Weights of a small transformer language model.
Architecture: untied embeddings, normalized queries and keys, capped logits.
Training: a variant of Muon for these matrices, 514M tokens.
Each number is 128 + 32 x the weight over its row's rms, rounded and kept within 0 to 255. Layers, rows and columns count from 0. Numbers have three digits each. The size before them is the row's rms in percent of the matrix's.

# layer 3 MLP up, 3072x768, rms 0.0774, rows 2177-2242, columns 624-671
100:168122124109141163124056127114216158152127080149141090108149112089150142144160127114176146131114155126134123075164147079196141184099089154114135
095:134120113192160117187109097149109139093097088172150187134144138147194123145139146151097102127130147159118158068161152142143107163120136169130155
095:133142074131084093090079172127105072124158131104115117107141075101091086121126128086127089075167163144164127147167132181146133122210106115080090
107:089167122141182176088161092131115076112164142135069082118143117104108142112122129111109062163130141073098153162084094104097157227147140109104075
098:097221099129146071114158171148182177146130145075200149131125157120126112126138121162110130119124117113114111141122149165122060132146162131170145
099:131071082045105147126158115107095107144114123145157150149206146139083095152176157133152111106130133100145129144072148089157136156081091145116090
100:118152083127139167118108121119087150122106087139130107175142105210118162083088122142166120098099138115096105119087142176211140149132082089135122
103:186143088147108164131141131131090173172124101130151158114060143176149068131098127063118124097128117109154171129086229129084123130148187138134084
094:178114159121187131092120152103121137173142097121109061137095194149178123148127101151100104161113094182103095119178071021091154147153051130161151
098:121119057096168135130101141135136102112149123117103113188098194157154185059119115182174094137092126158166165123075126158115197104107140136145131
101:159123133144103069098109129128132146170119155140167114185042131196128061108131196137053115132148069159074137107101148125066165090141090210099089
110:164159088123092176139113121122131176094140111143172075158069129106137111127119114087193071166152122150145156139108175112096085192103121129093122
101:085121098119109082128138156128174135167144151152095182128122076117104161109130132122134140102170110154157126155148088199130119164049135124081165
102:126147056133075149132122199179142114120143093114124167112109152186136126121185112152075073128174152125163119186129104195114093093094130148164139
101:079098120127116126118171128175076093124120117103120092169099220213102103168039054138149138159065144124154124116091142148127120125144121176131114
108:156142151161150102148111155101113127129122070136120095104171100156127193098172109159140052113110125111100107135093182092091078095076137162122129
104:088170105103157135102175105190114108101104133122149060169160093145139087133082154126120038084184147181114163118131066136171127118132114098113074
096:074128195161089130129124128085081144130142109191162172045121082175130156145175179038113139179079056176116104140121109177111070136147129155125117
099:103221145208119114099143102155085065125117091102187110165147125165133080180114129098175119152130145146114158129138159152138113124086073147140130
093:141165093104116194126118076077131178118194093064121149113141076158085168184118064185100129102151127138113087088098150155157168189139128116158127
099:142130167121147113141123152187088049104121140128161150109141123125174141130161112094139149149102143074164155172170105101188165111069135141142149
104:113201130140083157107101152175111125134117075132174134138128084179166104186087157120211134162103086111055086111145108162128065080121162135152051
093:146148176123151116088129135144096094129122079142177089203088088118126145072058179123111178179106160160167135152188122153168101102135126125124169
100:105122151089077149139145098094136134141169155126137130133153127133087109096122169110165126130144092142161112169132093100079095172137132121142090
098:168161152119129106113143097123064108195123142113133172129106137149129113123088101094094156137146087129130092160174130131176178131090147150111144
099:165112178137090130090146108121138156134122140125169185133112093122068118128126129137150125184123142138142136140179115169100089110109141141127164
101:173150091097094134084070095107173122095084098098125114121137131102143202119114179087154088148120120126089133158133209173117090125130031085116117
096:087112180146098143197159109122130159148068154112114112161131087117145073113163078179116133176137102192167138137151129105060127126129080141153130
102:149145160174100110159122136185147127121097175090134133180144142072112215143138153163091107141102152092129085138091146127139119163187114117116100
093:116122097176173084103077197097120161215132147090143089130146136170135141145152185137109092098209144147142178119069117096141103126162153110139153
094:120146124168109164167139099163186091065114081148134173159107067166080106112120120110092138078180099137135132097182133140164122127074132121142149
099:088115183117141149167208150148119116144136148138121099081123137091148142143128160068102129104136160135146090136134083149066100156092190186102121
097:157087129079147128109163169149156111081110130138102137140111119110118141146173132088104132142120145085161149134133140118132122110098111066114189
103:176120100112139161134165094062156053111124161146128104146133143138053133167150156153167135108150124128090119139142114124103089086153177103160113
090:151122143119134097197096146122082117129074203132132162146197164160129143138156145151088137095165110130089148170190170101151146153123145152114142
105:109127153191178165118133107183077158100153096098150103145148143110162109128172078124166146125145117135152140126114148098120132107189097096132133
091:112100103146096109123079152093170081127189151129071165113130151145101128158100108195068135064159119164112111153122114153180136126109083109131113
110:085111141130125147141143097064110126109154158159141108149150144134137168116143138122098116137136164098128119136110137105101114108155007152139137
097:099111168087174127076092115148073136064117119070141148152127195098131136136096133130171136151150133139131156118099154158088152113095087141151133
102:134146086138106174093124195100097103097189149141064120037114078166159181155091050106093160097101079185179135169098131147160130127074163155125157
102:090141153130115087134105101149064122129136080136151125128117064144105131119116094131134126161117080133120165146113145130128189147174093158157186
088:082092095107104085118114157168134228153164107108117206075127126099136242182133112156129159107119149092177130141160132130142126112084115149151116
094:143172151146114106157103204188117125106156125131136086138095137153142132126132100140173194125162204126142109102176161104089127128108133096138160
099:082084145147078150185205204130103109112111138113099133104099152169098101154072182120076123175109147162116112124107127123071171148075137143142056
104:200075122157098172152114131075144130101117137128163124168110117127123106145148094160111111159211120117135088169117077127116180164143087134187125
101:159119108068093080101186092112117090101140112129110138108087074105096114201181121163152135123095125069183174125098129199170148149180118127094105
106:180145107151128107150138146154122114113091110165119184075085145166200111091095098087147076121089090111152113208120177122234107106078140081116088
093:110103132109156133117110091139182071123143161128179130099135190111116085100175128147143089140084119118139148079160125083153127123170076109144145
091:136099152154124182135100155183222152168163116071116111088143083122161146069122078147083128109160129205061125196155156100154133127122148105068155
097:107125205086135064163175158126165092104154169093137101154124152114208134080149107101209134169063157143119128095127143143156104081110147099091137
097:113127115104139133150177129149130116099078147160171142105088192120109134106033183134144095113095118121123149107105150107132118128110146120118107
111:135118039151107117091132115106159121160093138179155125126073133141166144161146115143160163151098143145178117108108156147174151104064144155106138
104:088128140110098131145110135133152068112084147116194137161134154094183167100129133175173149138054100085136092143124144130113171095134120149133150
102:099127127127118094109143125042091161111108130122128164089135124097110114069100145131067154091090133135190122136084121076059085152112162110103118
093:143129054118079101098105096143132139084152108109130130110138116073118161134113134133167100176154117159125129173159152139162142169072118074151120
092:096199096090127142136114137195159105077150165153109126123071155130127130154119141098150098151128196120193126132132093081084193151192140174153169
093:093133117135126121132090123156112117153075112169138132095147159166087104056134117143077163195155150130150145085187102129140151146142171174071098
099:119171127180102189107121139124094066061119172160093184113103165149134135077108115140139083151096061135160114083095124060088137154169095127167160
090:098152104155170116169122144129150059072105223132184195151145111062140222102082118158163113108127176137050073112149172103145147146137158151090119
090:137122128125169196150157121122197161138161105182106129114117087115061150138119144089156095143087147112100122094173100109126211086133114107162062
094:113080065118140129125132125156099128098086135121145114176153093119135186125121095097151163169114204115160174141125131084070130048080137153136134
103:104150105102153142141129126129146155135101147126061155094159173156102079123133132160139114091150130147160151205157202117101137119135130103174067
101:162121124096112166123097156097140133087194194102117125071130196152082186176122175107124123078150127163101078096152151122163091104089134127066128
103:064137125107107136135184175209143139123060160136138164123115109163080154112069124063131098125207167169136101127113145128167121125108120189126149
102:170141148079121106125114134084136135082074184044089162127149149122148150122093121135162096111091162137066144100084139121174147096118140118170127
103:124194165108135152096099106128134058158180110148042129170111095109128097116134111170130178127071125139190090102125132075145127178167163130187091
# layer 3 MLP down (transposed), 3072x768, rms 0.0384, rows 2177-2242, columns 624-671
099:152109086135110168134156085155136197098096077166151113156134095113107128130150128125176083150089163116112074124106150085151147136147130157051088
096:131077120129089172136146149116181089146109141139160120157115146088102129137074090155101117125104124144105166149151152117105169175070108138121162
099:137157138082171112160167188142071151123070158133121054140111164129131102115127106109142122127127156179170123125120131154113190123119172159068161
108:131087138165098155162125091128077114116200138136113078097180100132191116115145128206079081120115122153101122141115122126149117094126131122106102
096:139195112152164080178100131131100099200156141158163138149140141138089128075141095086069157132170060186096091157042066175125113165168117106166163
102:104157125129128154187132102178170143093129213157125120090099138107120111096046113114119099105113141150156138160161131091087113130165155150112121
099:145150089158194106132176118086134138136122124150153100192147120113164132129130129095138060120148153100115135108140147215113081121160104132075136
104:124158090138172084127130103128105046170150148197108134120107099087081123081138142106168122111109121111129108130105111159141124084087147105083131
098:098159129169086204135095113145101127139154115102156123103132099191125137128090175096162173087148123156116124098125136136110137125154043143124149
104:143208115123190096182101115099153101159182171140185160166106110078116034114195044135156196085090144081117113156082154175099180150119192087143124
100:138148195160171115118137138102108160148046122110166140127140183137109191126150064108129081146160114130109137142123150124128170135104136140109167
103:073149137112133126106097094152101157117163130175183045139105074101180111125129149049156119162162125165138063109128137154097124135133137097117158
103:154136078104159116135147095157173150122137109154140141141129122152162129094177103151109135110087102154141157101111079133146155133132136125041037
103:146153158082076105198128062102182124173187178146139130088112159146130120155054136163121142102137148176110075176141157189106115106154089179122123
100:110088117071123135131193115108123095132152128082145128127136141128166122171162146149138094093136165131136134107124138141141121140108111141186161
105:123197155146176166168057128135109125101117149101136182128154127152120156100152120109101136124134145161141126128141121138178147120108100128155096
102:179185178096081184188131168123111142157103109163154172138168094152161124160136093087113165147127118172090155169223155107103020112121148079113152
100:141126132137156109091108129087141150106155092157206097161097163115124077179115151163111152139151115148166146111122168191105137198127094115183123
102:087134171201127121171151091108067138107109119156093070187153153152141124188137142116054088131132131111149142133090155138153117136143094177130071
097:178135088085146188164109113085146122094135085100202083175165146131148090130128113163113127159093129116141111148150135117194131158150173134041136
103:137139179131199114153164102173153111180144129137080182125147119162142113153149069163097136111095133103131149156087097165132130146118120172162136
104:094109148201117166133114116174189159156109160151139153083116166131134140122120159100161072159067175116085158141101116113158163116163139169130102
094:119161154117144171121116124093106087150151096133089126121108106132125136084158167142151157163149131095135086130170141089091115112143142120091130
099:152146123134115104136149154113083099081111097176161130124109168106141088108117114120139122154124086137151088107131113064137124162097186134110131
094:092128078159186120117122145163099182076190162150119168102139137093126167148087123076145062128160141071144149153116131094127109161179199109134096
102:164067118180134173147092172112159141096122157120079117113110138125124160186142099109144089133172128062147186111180134115100168069143149131132136
103:166046099169089152110153099172169146140110127160045113100163143124183158083160113197133094188138127104136155170125115085140145115139100126169119
102:119145126121128116124125151085113150133103082057105121166146145099054146061141137113123134107152151162178103099120071151136165124099142122144071
104:176177167115092151123140087141139095124116142083096128127162107075174143183199120156099163149087109120136150148087169141131132117157152177125091
094:167094102152155129128078102069166126205113150155154116099098167095119090153174153138120107141080132133122106118149127136159117112140121103096130
094:092066173106038195133111084140148146079165114112100090165091121137069174114149114124150154125162101103161076151140164132123174154062142116200145
098:108119169129193145122181127209090103191177184119145113116158132109180109125123152117117191118226162152147169131170135150091194120135156155074128
098:137115118109108168109132189126147138090108137067103140109103079135108177095120147122167123109152145127150164124106061043118109099115081121159139
102:135125123229146199145166105131162141127180140134189102170163161123212094104122157125054150199088146171109142111140177039064151135119159140069082
095:139133094121125107136128146085166142143115137119071162129116082165163133087102170120091149115158108107141114182107127080087175083119068102133065
102:085127164098107139113163148169101097101107139177122104092118150126137141069110135160092109123165143071123154105095114100158075145184123149103160
096:079111124083177138191148180070112069164128119130112095133149122199122110155166089093137135109122106151158147156124152096128167110142133081101157
110:084111126145135153090100086128124155126120177107185115120052085103124109154126145136053102127180136157187165174085131121149126071116122167129177
098:097056142131108125128093128149148100172137071114199138131145150110173104181094111103105115110161145112149112119147053115134109181094124161103156
100:106095144150113147198149118160053136171135190105129144186102133178104114090146124146137103129140139093080162130170143164148144133100122145118158
097:091121145127111084174170105163093183115155202158160081126138104132085120104154181136115137146188123181116136164076099178128172162149128133129140
093:128102121115095157090127188121133148147157155131155105137180116089107109107089192141157119096155147137179141214118100173130136146112121089120172
096:113097129112137096093094103115101165116132069066192091164132150073063169171124193124058133114122131143089142056125161165157181126068153063140108
101:114117168151144132151128114100093140098143115173129137160168101131129116103139115116062114104135167136097129178167139097116127080173123168141110
102:161091181136095096157110085144151087151102117154120145141136191173092151092133120119142140168178126167128165165102116096087145179087153104131149
103:155094090096133134155180160140155081116125117176145147168105130147069134164176115197136146079089128147123144082182125059172144198094149128120187
099:133083134107144068091100083158125102133116131153131092176126123104147141110157101123170075097118121173117119164094149119155111129116138142144067
098:109150121055104131127116177095189140079134083135135116142113102089097095134108103160128108112141100172130138145148127165076101063102149198143158
096:106162121204102162121107158140168152114127149155184113127171097098177151155150094114109124087101103136104119166140102078149139061097061141133103
098:132132157121087119166139143074164136091076104147138071153165121132124180146100141086163139177082145142072179143100088063131046129108165147068084
094:073120118087142096184153116110141121082104096169180087106118120108106115124076118062074126164114047048098152108151152143179144092107144140084100
107:163039095070132157164181112117116113127051131128111092122066129089111134136114098156104085134098093140118155162133106116089152131102096130148114
102:050176097133077088146097146107157116136134126093072164098133138072151169171109176082168181150068160155110106131130080178137140119106092193146115
100:145138175142150146121114123086184150213104088181103121130112159156145080101118140126145195104075157118102172116114103094151098079089119113159112
091:104119094120070127119111094100097069101150082120139114138195130131151139143108154088137100078115129180139086117159087172115152127111137157082095
095:164125154129114159119139102078130146155145090111099092120148126095132070110140158082127137117139160178078105155141169134118057062130089142084202
097:202144128114151176173150141134098119129135158136067115174083121115080055126106174081111120115112186104064176132066149142152113105116143115121159
102:160158129158130101105153126201125138127129139108101129100108134131114176071106171114153167139118099176180095136135128132154123114177148103098174
095:139093094208094158185185097112124107092148051165151127142145148123132151085084156057129099104081150133048143102127134123110162177186170130103113
092:123112130111131099092130092100148098123140119134192121129117153106120090099110103155183119134069145100154114097174089145188133156121118144170075
095:170133097162128060108111163130132080100091118142098106127137194072104098107072101144139117134128149109173105170134209099149114114119155197097183
102:111107092104186145120134159201129141121120052121119148123149149132184164112228075128120150122093119131142161084117047122139147099137086070154152
105:130151096129107173190178136164120144071125138127111127106105148140169166157081180090099197105080088110144161109101055102154098146128157099070124
103:130103106100163111119191118104183134096098127230138146137130147103143108172121140148148120133096148116108125118137168100078164102078087164213112
100:115148198144142087131178151167123117148141163127070126091083109118109166082087075161118101135165121097167074142103162109129079137101158137088151
103:053132151098118085152163120095121118144169123069119114145192128101139155191109128027185081174071136129120130163138149148122163144151159123125137